{
  "num_hidden_layers": 12,
  "intermediate_size": 768,
  "attn_scale": 0.102,
  "init_std_o": 0.00737,
  "lr_mult_qkv": 0.7,
  "beta1": 0.95,
  "schedule": "wsd",
  "final_lr_fraction": 0.0,
  "max_seq_len": 256,
  "train_tokens": 147300000
}
Each number is 500 + 25 x the weight over its row's rms, rounded and kept within 0 to 999. Layers, rows and columns count from 0. Numbers have three digits each. The size before them is the row's rms in percent of the matrix's.

# layer 9 MLP up, 768x192, rms 0.134, rows 628-767, columns 64-127
096:546488453449546510502547489514501452499498515491500501480502458525516500525527467536485520496459524480471544463467480518478481447461521491491505486476473519511516504500508455486477490514521479
103:458508536479466500504510458500523512476513508508491481492480513492489493485485509483520493466480517517468528532580529431542514488475531495544492540508484512519538512521495526462486497500498499
098:439520505493529495496503511494522522492530521589475536519513508489496487477515503518490517505503498552555488481538522535474517507472482489520538498475524522465483474485479479492456508501490467
106:536520513488501478475507449462500497497508508519532492499545499466520497492494493499494449466480514501557496459534489506491535522468504478496544493514481455495501488460468506543463504517503495
100:483482487535542506498513521512502514527502501506484492476470523504548527535484502527465425491498501485502536499545514498467511500507505524488474530434497530484417507484518521511446510503538533
094:524516518500517501505505473517474471508495489482513487497472515504473480492539512502524486471529491517496525519494510462527522492562469481513532511562502472471485503487485476510552490507510485
112:501484506496514489503487532520486506473450503480528474527515437503482489440483497495533454529511462537458509560500516461487511500465511481490505509513480540464490508492435505496540515488517534
101:503497530488511515585436502489464482458490486528506485472513500499506490520483474488485451501512527502439475452477524514466530456472526443501471521523481479493498500506563496486499496506505462
094:506520517506452488502487462497497506499520520527488482495529469499564475511460493549475530550489498489508489517511511515512507473490486521517517485524454457503480474508523501462479486490530525
107:488472460507560510497529487542504503492506505489454514509497511498529518486505462499548472514482490493509479509476534523470481416513468545467473531488501451471461508520529499495521482531474487
099:460472496538507517503480497496490500516483486518509463480526434485545523504542511481478523531506480442527528490544495498541509448539509483470526514492500517516509529478468508513481499521474532
097:528515514535517479482486522507525482460511471523463542472514478480502517513511484464493470479454497484511514468491474482461516451525483506517515472484504509504456496521491507489516529513466475
102:521484528518476479509515518516507502494484492504483460526510487534495502522484508462466484541472527509519555484507527527497482456473526506520476518504542492512470524480494454518470501524498482
097:480455486511494495521481478505510488493478510531484506488531513459492487545434483466477502491452492532494509538504456487500496462502482477517443541515494510476483515515497498505522512478522411
105:487504477524522478513534516462531469521488525505472512542470488505495495473503515516519480501460557531468546462491491477490522490521513474485497507473514484516439472530485519466538445506458484
094:463514491484528499491519529469533522460472546512505524581545459485536473442517536518509512513465523469492487493466498510514487458509541542483529525512508461507536488470521501505493542493545488
099:522504499518492479541488511509485514492589524536530514523512523486500507516505507494468527446489526480448465532477509518544457475469513510462486544487501483497544528501490518540499486476522534
104:498455561492511472519482503500480506505460527502468509482479476511495459525493512486521502497482470542515511520494479503488514535476523483524490469544481589499485463478497474486542472480515494
101:502496492540519483472484500509557506478509549479482503453508469513528479476461510537521529501513490525501505547487490500500478487525502482539508536490509460470531482522476481483505516483535541
097:491485537526464533486448486544481505508513525530502446528481525549556481508535529542518524454474488494525475477525539534497512509501505517530474472458501518502530489532496546540520506514475514
107:452502509526512541511480517516516536508482494515507528484541492519514490474517514509531509462502458488458503544535439497496499461499494509485470499450581502506468486481524486473484451504479540
104:496442523482513537513450518512529481525462512548492481436488477535490470497508529467531535491506517489491491505493473553521483499514488483502483509487504502523469507523526478492513467478499534
098:521478515527550478469490489520465490465500537491503472528498459514490499456480457515514482493483519499445499503528469482471529507460477474505492515499532486512500525524529473488524500500501507
109:492533494540519482534497502438499527501491501509461535460512482521492517490497489516513481539521492517473529506545463507493511432448510492507542500499524483533531443491511497494493481520548493
110:517497508507529521500487521493482479569517493493497530473489547478510422474486460502537514488463506478520482479531507507525495452524509464509483545495512508490445539482496490425503496482495477
089:503534507493480504508476485524520500476471498505495497474495494529524510496521531490479474546485515465526525487507488492488449477510486512509517489503530496464503509485570502489485530485532478
101:480497524481526497527483456507522540481524477540474522506480510497532531524513498492497463503482480481534523527533492461462491476517497514473493500498503487464526538540502513537509521524510498
099:492458499516505476514525517499527523486441497495500559478503468509510502487491481482463580491497526490527494521440452481499493526501498478464495521494451504545500493477513476465533480519463545
107:515460521484508529532520521488527500500461445508502521504507473508489533469524520453515485521489474451528462498468508477504419521497522492506464501527498548497496544505476497464514489505497512
103:495477526525500517518494485509510522503527530522478521481490467522527482521485504506501505493497481509490502498498517493501458503521534483514495508436478565532472494508506472502547539492536477
112:531516508486529503513472480479519515502560493491507487477489498451530487482468451542538534527478456496497524498521489489482500484503543509506468516480555527494500536507522492531492528506498495
103:505451548484493510529518490506491476491526535506451513489507534496481526477496526493468470441453498536504507493529481515494463498492483499505494522498526449441506477530503504490475487506521520
106:510540553496533510569500457530488485502533526541494527479552507516476530497495517482526519502508506524492509463521518533494505460528498493506484518488516503520495540505512499455492494476487482
092:507457524515512493540513484495469553477489459526469474485553537489479488498509493478468483501487472498467529472522541505531488513502514477474546516548521545443513485481529492551470457487500520
102:519522489501507470506550494524502561438492523487495515475476522502530496518521503490436497488504476489484482500461501483449518480499482470478527540509492426516486518513518535507507430532511522
109:458498494518498545527546503470502502495523521468474476468464475497494471502528531520486498502527501488482510543491508489492496479497518517489500482467499473495476502529470472469530524477490458
103:504487522507460468481469462526527504524515504520518508523458468469516527492481490503471479516529497531494527484522475438466515461486523477502474500444517476541494471534492497489511537463494470
099:480468536507546476481460493462558512522494478495527470529454513539482477494508488512566539464517517511454529525543476525485507523469509476502539518488536473485527516501523477514464489498483471
108:485450500518477509551495514481512501468536490533492449533491506541505468517528451500536485498477508507519513512490497532479459491540502541477469512513504497497485504524485555481492492469493517
095:507478514490535495503506529528508507491527472494530521465492529485536527508500454509495488459491505527490490506498454510457508509517524491491471501513521464497519499534451433502500528521470479
105:528446498528487514526520476477483469556549503471488495479503543509525455476471534526494472487480539495479488499495471497476508515482498508506532524477504493509486510519508495512488528504490486
113:534543526508509487483484487512519526500492518570503506489512526443479477526511491508473469501500477502492544515492493471500514484485515557451503542501481514497514513507464514531510471448541536
098:433529518476517435462512478502496502511518536539505511496531489511484508523546550542520488461537456500526532508499515520476488459495546465456468519499478483504506545504478476529486468517518542
095:480545537498502503498514505457479480512496464509528559475491542487489492484543499512494529520510485514454523492467503468465518522508523530493489511477475535515483536507542504510496559524463489
092:470547483538498496481510484549526528536502499512503518508479487511485518504459513516499494535500559476460493461549497547480503531451490528508521501444493507564448506505486558468498527525498525
106:493501510469459525490513512481529512546499506522509457518434489453537482507472508494475546491501520513524503523490495512516503496519544458531485483512432480505479487501470525514512487524502506
100:510473489515510514545502486512475498521500466526482523496502529521431461467518497527487493469516482453513512515491527482496525498567493492472446483497502544479514455505436493496516485525532480
108:498527525512487494534503499505483492539484542549469521484502478491511507549488499520496470526547521542497479453530527512497466488515496492477485528450487489519473470538488487519544501506559521
099:481452512498509488501534528491494475509483483503474526527469527507519502488470463513530513488485536468523495487495553498503474529501478525476535521511457462496452487489490423539491483517502508
097:449503538505505561517535504487509519507526504527480491475491475474521478490473502541482492468480506492503465468536464459510485464515512512444489504510463516504499490553501487485506496500464499
103:503498508521495517539481447502528526524481469487493518515511483507456519519528537505507485500514510472513509496518493486547488514477496501474510533521486490499517527499498539472559495493531490
096:480500518509485459483500479507528530496502498486505504500489470520515476538508467512513476513477500485519488506482511570529548501518498527516489508520506506504517481481550471500472499510491475
104:494515466507490498516546487488512465500487501503493551483555505496479511464481511534526432514485503508526512489481533528500512470483534497437494508514510481531511476513488506526508567482502545
090:492509512508496511467497470490514515445484514514506486486484495538535508497507512547521491498445493495486483503467502470502442482497516492524494532496471486519495492515490535495528512483520508
107:516500490485532523499450462496494519530531488504537495483546530491498483525479539498507474523504493503491513513495507496498519486464519456455477497510463500457537556495464478503539501548536547
102:531490514499486558525513506465510471475515468532497543498519509463518514483531468499482505509499472488473522459509495562469488496508554535477491500500501485497484498460474472541499511495512498
097:512504514505553490506492481531490483475544536510516451502495531472497441500482482498505544464510519495508518481504505475504511482499524516501500507457457519422505501516465509482480452525499537
086:513511476553529521505476522523518503479496481491507564484514520497486493513488477526507491469461485481505482479515495541516507530515509489524440528495459469454463525486500482494510557520503467
098:473480494490480518509495449497529491534511476516503505501549496515537476525535500487510474499550499448537490493506485468520501470496541517484482438521550475487515474499488522473502535478496456
089:515512454500512501520481501473471519507519474478526483481521569504495496495478492502528537465481499473481440509474512517532494526533507503519485500479482475495514509494482485488470522500532486
092:493501498511469457535504480482519523449508480480499489458546472538511497499457457473464513491505508508462518504487498497514533478487498508513491532505508473472483518505487528505508494500499483
107:473472491460457503474507537503523547541505510524501461507497490465501499507505469482503541512486501520487512470521471522485485519515534501498507511516512564537497510475511463493457468543467547
102:543509527532482500486540492516501507481481486494478509488544498472525431536491488507501513534465509470501472521484448498483502455456529524505534522511521502475493490514517511514526475503475485
094:480503490480553472524517449526527510482466498527494523477521492527472519522483495517512509520498519521485447476531537464485473459464528481507494522532490503559452525484506518528497496475538462
105:501489481465546508479502546528499487462483540515509466491517511502496488510513519462472462487498483486552500520499466445511480518538491471502535493559480503552511483468509489530504496464489481
100:503529508459490526477509492509497518535480501504539513495526462474511449511484486496482486528473556510468520537525502464507524500543500543485486521507471502501473523501512479545499465517519545
094:440533505486484508500480504489495520475518460509566516460511496524483492488501493490539473518506556516474497529503482492482475524486514454529512538473524516518512490529532539490557482537482465
098:509469533516511509527491512504477530488506502541500470463491447492528523502513512558512468486490539523482488515460499547496509473531528508520538562503493499549522493468500480463520469511503496
096:504505518442487480503578517465496488474499547499518550485486521507510474532511491471476483535490489519478468501507481504500469478523514509496502482509488545459522511495529501499490480496463458
096:485528469504513506498500539523488507514490501473528494508504498515552483554510533454494490509486501476409519525520518554507477467501490503470545496490556499506499505520508473504482492529458517
112:516502518511539478506458485537562560512499490538488453500497480522506500468476484474490474516497440503481554457517480469488552480490514470508487542468482506485468558474483511559501476492496532
095:529549486500488504466493489496538495481529478508493523479504496505503501501497456505528509493494472511512540522525466469467505475512519487470494504492529511451454513523509494509459501519489484
102:474493471543533492507479522546496497493497523516497512491446485492506487495513525494490502524514435462530517541484459522441488462540513487521462543515444507500503541484533501477515463480500494
097:490475511512546445478574496517534518441519480537480504512505517519468500509537509481489498530483442532508457509443514511478494458492520488519536519501482499464477537505476490503529509486539455
097:474498492471496487508503484544484485529533522553529522502487492471509480474451486511500455479475515557513476495492544468489518487551483524531544586466491499488510497523458510512521487464462532
104:492507493515553503528472508495498474485565499510518469478487535524503510510512479524476502532498520546519515478475468517468485506511514527494480504482488508523537519500502510502556569476508486
098:524529533499466504494488524489490471471530513502520556525464500487511490535474520522515514500497496480506466504555473483466493480502483536478523507518458452488499533483452528486521468525500511
098:488547457492491490477490505473527489496537544561477495481524490466507493516487517486499474487473481477482494518507484496501502470481506464507567518483454490496472512480511498481515498493469464
106:495453490499495470480493491490474461528466530538467477495476463541496479518494430500513480496504538504505520502527526472524524488443498498482532524509510536532495519500500500492487533503508464
100:497474455515498458490484503450475479465540528487537507513477541518473492523521485491472501467517517508494502514494487482520521515500508506518471532497469492457480455499490544512534505495479524
101:497450525511532498540514519479442448497489560498510512522469499505464485494512521492518503513503474473504484495512537498518529462549535510488496494503475559507524491467512499482496520468474475
067:492540530472520495498484498466513491518488506495539523492483524527494487525509519518495472458451526497550524550507493498515521479495500502474480531506493460463531529493458462489511515508499504
101:501493537508451496472530502492489519490498504543491485469510472505502472532492485522462505486516492448539498512531557499512490519533466554494474527521491503498481528497490515441516461515459462
094:502500523485527512549483504525482497501461504530475457518475494519515526448502505459468507510463501531494487494515503496450503505473504483479466575481505482500498512490546516519501498470534500
096:481491489478522492505517512512489528511495503561519477491473522495520526502528516508493502448523475478491530502548480506472463446510485518536462524502535504523565500507471488450517475471510505
087:516534468502507470504531495457524496491502511501516486509515527473506542510498553531503462494465535507496470540512507529498478527499515488522483495477510462483488577534504504491449492479455528
104:518477522490568470503512554518525508493436503510492510477514494511516518508502465522458507493494505503522543503487478526494518481491506513479497494534481486477529521479481559505501466464480514
099:440480502496488521492481513558549532477501474503502500491503483488496517473535515486475511474498495533511481508520485486547498474482518525494491513478507457529486463471472495500499487474500502
101:472526506504525516534507514484472514509530521545539466489505500582504483495566492509468503486482480497474512487486505521508518471480500528536511513504515534544517552508483498478467462501521516
100:467495497531528529546494495471494478534523432523519499496487484483499500519536516503492485507467489528511553478498490494489500483505488510446510508502497449477471475486525475488521465532506498
105:510513503505508515482460526515505477499503505531514504513477505440522466523494479470472563478508526546494449500491532496511500496497500520491501507495457525515517523522494538512480477442485484
106:552521502522469471533478484466502487506530483471521504553480472516458473508495489523473524466500473507546565535482547512519503471495536561496494522515468503506499486477463505488525457478480476
108:507495465486516488521591518515526513543474469459539504468471493465554472522501447482474487482504489482498478528495471512489518462499493534514483530470519472527516498482506495500488462497538501
097:508494505503505433481445508514527548542487478486513494482511487474473483493535448532474525508519493523487522494490515516499503482481513528504439522463519498491501518470463530478498513504496529
108:527533496453491453520441509509485519506527552496537489456489485476528530511486485485477519510552480499485504519535510528502470439496492524506488496501507559481536481475493463477494510506498514
105:504526530521509482521518478465493504532519520490515520508512499525510494549524482509463455493504514477488495487549548492532465500488531543495510510512561537499515491501511540503516517480487526
096:507529512512544480472478478524484504505503506479482533518522469488508509510465529555462483486489518474487457477492531517483526511476516503517561516487450551534455486492504505499490476481527533
110:482517501473514499512461481436481474519517509477490529488501477493543480462533504492522526432480488485531491505520481526514475499472485526507503504496522533491449468477496482529531486522477448
103:501484522517486498492545498532487479520536483544498517499495521512528483504532479505530521533463482499470457497523473463509543485509519496541479548496468497456504499506510497516505512500486496
100:493482521480474467525535485515504483488495474524471441515442462467511477482456512509510474499543541441462484493531466497546526488540522459508560467489549459555491484489534482467491473496483479
099:493505491528503482555473502472504466507507504524499503517533449507506501456517490467522535499501531525513446523495497476490492502515505485461467538517509533510525505473449484480494550495510471
093:530501481492479492484472502486454467465491514540490493512505517505498490529532525507512550476490470436448440493509463490494490485492529496470477501502496506523480496497520505515511486444500531
100:480511478493457484492523527503481481487529538469519444465471542502492484532477478526483522492507519508519476516497514534450498486502507489499553476519490501483469496508518557492519523462471544
106:498506536497523486510505487507525468499539482509473496465514495524509517528464512474525465509483498486503483489490452490503438498504510498497535525503503531503481539455524498517541499479487447
094:494498479513469512475511474455525508509499459457500553503491491526478513510485505531474483557477505462506480490512469508455507518504457547521495536537469515505452482524448461531494483498538512
098:521462512515475515539523544512513454518489506512493543501524499508561500507517519495471515507546491528463494513500539486465500468497514475521478523521463537480557483473474538499483503516492515
091:472487531490488517500460503500530491470518518430511468479455521547446498497512540533468494540487497494486493466471536506502531475468535548533525507517482512477518492486470506475506487509507520
100:490508502501513497474453489474535585520513509509548524495551501480482462502493509547450555441519458512483541491545501502491486518453513494513444482479468518486474500527498507510504503511553479
103:518491514512517507518505531512484477489484515488481486569506483513501492495512514466505490489518544450538540534520530490535517510533505514492524495537489520520465448513451504507503472467466480
103:496515539464496499534509519443559458506484500519524492502486508479500535425491515501489528471528470516520515521462489484494458481521550486508463530486466518463466508475517499486469536558483509
113:488524505516512487510493519478459475494502529536502506517512504523519516535480570504525481519480520496472481503459509515506512465524499436496548528501500465510535521538491500441515521463481490
105:498496516486540507494499510499510462522487512469501495462480517451516489469525491505543526511473512489444501507541510516488524489507503500484546508499498516477497467523506527516544499492459480
106:460504485496495530505522536527482460482460501510493549504493485478528491519489518501548503501505478476480488525509510505480460482502516456482461505511509519487467512486478495473468448466520512
094:483504513499538506523474509509528479473506456451495521491475517474503459530542520482523502500462492507535492540496475469473519513493513516498505490552463543516494493527501511475488505536481496
101:509525537532516485500448510535527557517521524512502530473467491474526532529489519542498474495506500518501520474508507409530545447488499529519515529493515490523464496511480487500456484535492486
094:518464502483519500492503486495483490538497554533501511511507524525495501490497489523509491467497507528496482521517498547548494499514510491550542500519503489483485514541505518434457500500497515
106:521479511518534496525483485479490461461503470527472508534493496496467508491469514520472467518521511503495469490470491476482469496499508502504478483490482476484476508520503483523497493467500489
103:487513535486474501509566472491519489457514499464487495472494488522491498459508526508514518497539497513517468545497527496514501467525505492470494516521476472531459534508543497479493490447493463
100:468541500481498468513524524519501489481526485564518456514490474468468476507547505509500488522533478450493558475511487546526488483493484518498467541475467460475498493467542453502554488483469498
101:451486494507503471444496508545530500491499508508509463507509550531495489491486506532505467500521513497443522516517480530465465464520460442478503504515502490501472525545498519467480469472493511
098:510463535480471535496522502527479450505528480490502524529515513513512489517481493525463513503479516498497485526499506509499479499500502490463476520477546504539456521455533543499517516523473471
121:506497534544477505490468492466519512512503531484554484537483501496500493526497456517473484458470503542530491545519501488512515487503503478469524516511498484460498488488506506521499512536453526
095:514478519528513542521485498519477518510472511466457488498478474513549468499534479483460518459466498497536502516506493514537505521485482509452478518536510522507513538510517518546505482444474486
099:515531518523518457497512523500552512475456495501522451477539507484528505506492470452471475499496510513487536497545536496503463486526492516483495493473470483466459502507530504531483495513508479
100:452509515515547467531458499497525497470531493498485497544518489472533470517503490482495475517511536516508508501501497520492489477441464494513479524491479523508521525520528557489456497496530443
100:469516523537484467501511480499556506502439517522507545533490515459536480428497475504501491505515519514520508469531523502555512519537495528444504494504527517481469491455484482468529513514543509
108:520513456529537499519533550470482523539447479498525475506490498543500453508499471492467489499497503474516488488515498489506452470510513537481470488470525508522505502515492479509430466480537481
093:494501505489504484511507454482533493532504509503500497517494494493460507512518472530524503505509539489477504525530524520531505538467481484517516502551483466482504553523493523499487486528454454
101:526534523507512456549550517542484519466478516505500502497518470521536469501502435485457456457520505503475494529484492488459477440497487514558454544527505483536495479487457513527482493522470522
094:491454526497496474501503507509490541428487513500516485517487477505526489542484530485511488483520510447483508538512468524508492546509508528461521478481541523462488522519506493484526526560542470
098:505528541460510481486453516487500510490511519457485501530492499537542472484517506513521522494570477473565507512490521518487512463483507466516498527487495467526477519466485492485530457532451495
101:486483472520497503517472484494503486448493459525522535426562512499491496505545533502534525543534477471501461491452552501497496475502527494469497509497505499514497520499473479549512508493529505
106:530555526524490524469515460499554520544499466497473528488500489489528531578462476502488481488540470543480516534501457487503496478510524476503476534491538505470501481461502513478487510451518465
102:501527507454504483502505473485496499506492468481501505512496510492494489540498486489506506474499527509503555494532478484478522492460484572471501547466488445475482460530471492469484504524508520
101:499478512504510496509531513499506495501473493493481521511459522469470480457497501460509460476472525491490552523471492476526492474482512520438505480534510476514480501506498471569496522534512457
103:482502458514531473506497491484524473466452496491516524473459493522483504505490566537513494467499492461493514500543465445494468512527482513470500467535508501483454491555484488515516502513486496
097:538500472504524524482551498484495515466489497527486562491470562546567495465530543510512462516513492484533481515496454519500506504486508538550460532510482517512512480530470489482499499476484483
099:490494467458484499476497520509473514496522473540498490495490484493496511491487543483453499488503444518511530534545500488519486469506550502523490485522482485526546567490479490535508481505520479
103:546473509485476509474511527521488503529496471516493512478502495481467499501540497482505486503511511458458510507498481509456517455494545482506532495499448508511506545458512533485521553499488456
101:509477530521479531495502486536533479506529461505473508478522526482473541494458446461524478486487507509521493495508484501514474505503483483472502533551471490498472541518464531532505527481523472